From a checkpoint of a small transformer trained on Wikipedia: 2 heads of 64, LayerNorm before each block.
Each number is 128 + 32 x the weight over its row's rms, rounded and kept within 0 to 255. Layers, rows and columns count from 0. Numbers have three digits each. The size before them is the row's rms in percent of the matrix's.

# up: layer 4 MLP up, 640x160, rms 0.218, rows 604-639, columns 0-79
# down: layer 4 MLP down (transposed), 640x160, rms 0.15, rows 604-639, columns 0-79
up604 103:142115092124141101106069143076127118169147141092178124079175157149121132120134134116160134129142173138091105105129138148169072121074155148124062106132114093113111128172133142086107111127142080076139129124129105149179154086119099205101140191
down604 104:142139171132183170182119102076121124127162087178122152112152157177066110127092170184150143115071136176141173082120145137129128075112142154124073092121076100143064132142129117150147080115152144176070152121114083076101087067082092105118158157
up605 083:117084127146108150147112070135037177116175143111082068132157187103171084076128119135139136115093163115140191091140149134165101104160126118153139115138096154109116137104156091152187150154112176120126105101166172144094161146102131134104094165
down605 077:187150148185105128137116156161192119110102100197155148096078135166094099172075142139134133079201167118166097114140122095162127140147091130113104134144155130149098155135119133100123093204157189156147196053101120119138119125104106090167120074
up606 112:169141230114137118161100114149095138126077179162128163116107119155119111093115156125104078136153152091176195148114108112151123175125117149141114134100136166094155086089121108151181082115165143037127103125138153072139150147168151102177130139
down606 115:093063107161124127151098195164121120079147106123152146085162195124137135146169116155142158137121255119189163096074097114145056141121111100178129138108135109125116088143134136147150119152085176173117107149123161112188082124089098132111132094
up607 099:125084109108105140150138149129113151132087129073158121208077111118166132136118119072115095015124170120101122098129100134090138128078130160090145114071135139160137163102156173139146112068206094156136124120105165179151152166145161174150144082
down607 100:142126110185151127152158137137126151162176091188152089093055113105104200146139105151129160129213145132095077152179227161137136094124124137062137147123083062131096116119130134159137131141149116087171144173153131107139093133085132107134141140
up608 119:164085139094130101090117090042140145137109123102107137152081120113140138152152138121192093092129122132083142128098127135143134114155177084095111066093155138104172184087139141118131077111110206139164116101087153174136150114165094119118135189
down608 107:179128158154182191178086128116131150109095151154113145062090192107152082076063145139134153146092145148110100133049180095088132062092175107104097115129159118182146115114175152114119094110123131145155128122107126125111151143156170095110139102
up609 112:104111125150130102091131090084119106046137139116116108168146137158098091130089112179079112133133189145101168130110138134100146124124176159129120094100120140098109179093102172134093150131196094157157131133087089173129120117157181118212121111
down609 102:153108174164088110145114141148134144185173124150154111066086081180105186091135207127143154134170083170169133069130122107055084100108126051116114100193079087075139113138122131128115116112122115155137168107117107157156133143168138109102100200
up610 092:137138139124117135146134150168147189107069116111173117074173063064121123125158118109132082152149140127148116120174149160076137158154080119112137106021135133140103133150073137151107164077126049139056144113149120091099105161063120099118135161
down610 086:142083155176100177010099150096119064109118147118144138172114186104144145112142124154124121117143136144125142148157153106157127068075147136143143118140117100122101120095127143093146135188110149187201079136151100159183151161062107148134155077
up611 098:104121104100087138194112117103063171130167157062119126141155125115099171104166083097174103199048117117148088087138149126092144126126110133114146122073154147153148149124081086073101114163113134103124203147100094127114153100126102120138106136
down611 080:148157138131109092110104103122129095166070155154137141114137117200118133123108093181080099044172146147117157136161109125098152129125087144149166180121092158099122161091164080144171119094082089170128146086145126106128086113132187106128100128
up612 117:107156191060142199147112176107082135118160086023187177146127097156087146070110181111070108090154118079105074141149165096135099139104116097093172108133118127143116109156124119121165118091123187144053134102207120067145132129131138129127121162
down612 131:099131108103045101140162113178161102095073159112125130108102130120135137132130101089127120171063154100132135150151095110108147174130134070090093133140139214108124141113178089127156117100103204179089092209124119093148154100132168124167144153
up613 109:145153189122176081164089192204116176122129130110102118173177133137080089121124133144077148115163126120118084093191150133154150133174189119111088194115163099221168137125110137078104122110109145130143112150068138071118075120150152095086137106
down613 108:110120092129127087131134149087113186118124162135140120128169146094153136143067138189174163136153120139149129095111139143174216158162089130111143090080064156086125128061067094093183077122145100140089203122165104156132154113156109078168145145
up614 099:125143129111169108141131134102134135115116154096151116140090109102114063064072140085120154058132147147088124114150098154116129154130091133152132133140108105146118093121117133182119153133196207119147091134164153084098166138134123160141123127
down614 098:057138120099143098164189101109139152134162041167171166158055140128127122186141184177140138169159138103140086094117117208142129139087085132134093131132113135131129108156164108067134106176149134112128136109165075085145113069112138100128137106
up615 103:102116152135158138159061127092123068112072145160167147109106127115149103116128077140122174203097127076103112113160118104125195148135130097190078111115084103076092107097105127148203111148082108168145157124149067114079197105117117162129091131
down615 097:144149094162100175130148155168150143159152153118114130087073113106111129105114165124120123121056119128126129146037087143102118125133171240081135153143125180130127069136121121152116148149119161154119181158129071151108157102126160142118156071
up616 099:136154153101091170166069175128106153109142155110127137081205097107137157132136097084141114108185083133080111110081163140158113189140220111163109155157116143110095118103078119125065113122110173203134122166136087070137120150088158071124102121
down616 097:143139132088108169139187110147136145156110118172096118116124115140071152152089111191144126061122165140085118161121060210162125148123160122160128106147119108113094143134083142083171118182128101173153164163127094144113068143157128144125138122
up617 110:138120158137138134152197083157111152104082105136132103073135101139171121075171107089130137110129092118082135116170175115105108107180196124153134179153169163100113158129093103116111138180170155086160150077122167107132107128068168144151207135
down617 105:160145168066127138131188184123121108115101149084156118139166172077156189123156116155129138128145112083107094118119166088143156139104140129120075195106145149125079086181114142105144110152166098168131154155115202096131162150142122125134172116
up618 089:094154140121163132141099168152152120125133074161128129073096161082097133160097155110144097104079113080144110135151099041137126074172132107076179127119123099185132136132116095167087128064099131103140118101110160098198092114150088117062143111
down618 088:174158145089138132145039099080108135189081081102113124168146099145142139133148110080127133095145132067111184149132130137142155159123200131166144104136113135113101116122194119100161157099127187151168134118164163063124184147095087145145151091
up619 103:127113194058124142150161089109128101201062147136153136112117073117132178168178098092137112161179129114095113106106155190083143146156136117131112109100160099064161148156157157201076105138142142146109098121117164160141115156112136175163117182
down619 098:130122119131084134111139106091081107112157127121073105132089117153124115149130151156115130071135088150137142140170115137148161093127079164107144129128092116068161095133124123063119192184167139143125098119136139128149131114116161176173140100
up620 100:146078129085190110076120155096074114157132099092170133134133128150108132082114170159137154108124094129101175128142137177076109162118130103183197090029127124178115148060093134106091148123140163119118112106073100125150176129172078154123163134
down620 111:111168117149171117120190130194102116172125118080178156161117138151111133106133097129168170131115113106138142139163149158104087120108190078175092133071123097113122129132166118102103160115120182161086114157038123049179124096175051154102125116
up621 085:171119097140087069077094104134131162113059097112138134103112176130123115117159094193148107145096177119184095165113111115149161139186058122170101156157153132147063151118130140105171158133161171110115083165206166131127097084135152078083128121
down621 081:155116081162130126159143123093100127135093169152109139093205180180124116101132109086158168133140091120114136122113124133141156143102061089111120123128078131111139149108167107159088135141170148104104169158154062155158171148108125119115160145
up622 086:140096083176114155114075160103162143089115125102120168183080166118163124139138104107090109112117152193088073099068128136110186090157121122123166105088168186127156102205175165143108077162091096095095072115128123162109155164096170119108073140
down622 090:121087134101141151075130135167183147137052136185171127151178108159154146125128133100068089148125127149099129122129092137078203146109157159104112085111125148089148139139169121151124127168098144130166114143089131137112181125122148109070091150
up623 108:091122116153075135157099105121179125092148129079162177151177134103139093030089145106105117132143129147097169112036160102205175151102096121115130160170170093107133118139147132144165123114176100066107101094138193171149120109094102087150086110
down623 098:212132157114171121073174119154119119187122122104152063138210143088171171106164158118058107138179067174108102149134086108126106106081194114118118182116119148117135136138133113147124141132083070158123101072141090127160175116112093139090143119
up624 104:076137102139132096113138103099050129179123100097150167053117114163129138141095142147168152149108074129147139095156095162070149129104102124065100127118132166163183177139136124099145194117192166154145113121082088109118121105167108167126134101
down624 118:170103147100170163146145107190175058128137130134131138151140094101121110081105103139087131127099116088094155132147085031138128186162153067104163093201129103141113184119185122131068116157117121158128132096159139126116132089114131114104225116
up625 096:093160141093145153130171160175132161127119110101142138124079148093102113143127111120119137167128091171168146110132170112165171168101107103121087097103143086142107083155139152139167146127149149099092120109109149112165113134151121085124129124
down625 090:115137147088151160116095097114137158160142144117102156113091088129127067125062149159178121105146103138152114157102107155169112062160156122100170111128174121084144159137158136173091153125121094139143115115182092161100188102148127123117173145
up626 077:141065095155100121139142116127076125114107065146122077178127103108108136142159095124091128115067113172179115118103088241153113085045128090152137195135070142152125156150185119124094121138097146134159171106139137147120156136139097124146145180
down626 088:103122114153129154129122124149162038136101230186143103084116111078119146193077135094148107120125219104139133123156122108111128187147133114091139087115148116094137130140139137077167125154125111114200187140147114112105137163230102065118106118
up627 110:139129071165161119121112165120129162143152095094167144177128107136053087127117138105213154191114149185106053107183099132138120173077177096202170131099068142128153127135129112119118122077088177132151143158147125163096142076100116141147100140
down627 110:117214217179052071116076117060126153135096153115119168105164151161106129157148158173188151107112094114090150109106147123086126123133126096109138170142147078112197150059157088133099107149188110097109195122113136125170077146113128104114115089
up628 085:136124112105152098068084093115135099097112114104110146034150146111182184181144106099130135117173163094188136139094151148103103129127167138146182104093188090137122096106117126131123137108124089134154084130075098126134052189177186139089108125
down628 095:121128107134118134178153104151071066156193153176093115149089139121060156080141162159075151125104163116106114136098136132157147138126090050144128129126186120144139124133164139168124154172092122092154106202121101152114150128103088113174123157
up629 090:121067156115133131127143102155094140123113118136096084111126174143080026134120085166137127085133117102116148082123147131118144176140066090083121156150124155128140150141078113142090154160032066181071139175159109083151140163192060121109155137
down629 089:103116095166167072119116126131173108095100125161099114094158191090169124117098134161096140114116072053109184118151115116042192147111132155148160106161056159185147127070148174172052188091068160211125109142166151117144106166111168081120115109
up630 101:120110105197125124157134157099123152114143154113126108165099073111128080077113181145165094079071137085121150141145102126135174077147172126064127102139179132075177157115112160121106124090132161091096143090092147107118068145144171116139108007
down630 100:061111141125127057124139125150092147039134090153117064095096156164122117107129139127129172144109158158110135112104145154155102180148128124139120171119112119159110128131179140156102116179083114167160149107136098124095159136156137117103145135
up631 092:116061098167113158083140119149098096185150147191105133119159135123076120086171125118048110114145098104118223028137076124083181133126118086149118176157169104135118113097088179099118117091096079099099127133125133188154155154190112105146184154
down631 085:142160167162176189132105159170151162069113095142091094100127146135123103162045125158119137131093149111126123111133146160101110091124106207180115103174120166120149093123124134135142202173187160110132105130106120102060057138107122170160124099
up632 104:139115122159145143141151103095114157114151127134134149148139096051086103023136137112131100119122135113135123099152151154152087155170085132133152135183158158172119097120081121147070131124139070098108111100128184172122106111125196109117137079
down632 117:138128112084134096120108118195055141135122155069135119111110128148127176156159110142094182156133141149115126128094087089095110100079189111044103097131060093104114172158163190162115135158136146153198129112117112127101211116123137130121157158
up633 091:058145147135153106216115197157087122159086082119135128070130126150090138166132158154179086170155123158145135075116105099180100157130155135148148077039113139138145169084118113139133152160074139128058169124113080119094089129132161094127139121
down633 092:090073145122138134089167136139107121149133105113140095211147136174094081148091159115124180087099107096142138160109159101097141088105135095088145148133135086108135156187117124094133141181138128076155087182152070123146201135146103129167126093
up634 109:164088138150096121136161160130134111137142132104121098178146107083073141125138135147072152112109131190135172124095074128177183175113122132107182136085167104126072068147089106135198084105079154153169116120105127155151077203090152124112123153
down634 109:180110095124166125147100124228143109102129166112099139098148141118200119065184112156119181119155138108125155155097094113155128033155084144168144132112077137089117133110124104090147105166069134129137130144105208157100187159080096082116142101
up635 096:130111149129086152088118095132133187149115084126208123186150153109112099051145115129127186129154139149154144153111122133085086158094097118110124117158134107130145167148082134136174156148139084107146085094192085173114135141110158069133164113
down635 111:117156158114138167106132094104161135106057111129242124170177156085097105147139084097153126080128099097149103127136193135159144137126139154150132114180164066145098136120150112122107061129142080103087137173107143130098061196138127131126153111
up636 093:164076099139079180175080171121125132098120138146126116122138126146089117119147075101153073139130164082135083042108107160175140123154160102071121108115137126141140070142098112131114133101076176149133180056148193132137142117151126154121086146
down636 110:127156188134064120116152153169117105142103136114099135156129131111132180122086163080133122113103131154166162118172090069170093124157131104151127169124080081098211167137105140104176144129107150062117085145088152112147255115141120043113129129
up637 098:151111096122117148084122133111200141163089206104120144156134095132091126112108122052128099157123115125136140112104139104092152121068088119113134144131152150145059112091084103102183113172167121165159127144145183233146103158144145155127082080
down637 091:149170120139104123151155075122110192150132110137107159109113071166095135182077184109120164102081078139135145099114121167128106115152114143142154141201135157102118158171127151130117144088111071148185129088145142115173119119175111140140077072
up638 119:073166140142075120183172128120144146084106112090129171118172137126142134090079083157077163086116132169134153160114101146165108166129121120123165130157092171133136075105163122142082091117071164139120070108097131138139124065084161136113116110
down638 123:076174181184131115136159082107116132089095137149126105096131118090169129137094093134085157076085177164149072153135119143142165192187187135124138134093107112103139113131163126102115044058149102138112060186104161149165084093109188102131101085
up639 110:166152088171130185094112122132145172108095115112139070165075115141179105149117104086115155054135166149111173105150167145165115163096078085099094145113110153137101144107123121130164113105117116110106124122131152159146151161159125144115162167
down639 074:160142137085210121134096121175159129126127121150102116104177149144121149137128134127201154233241137117098127151115193123150128163105178148186173129099139100114121112166099142131086107126187146128102078060190107070067126083128125119169147092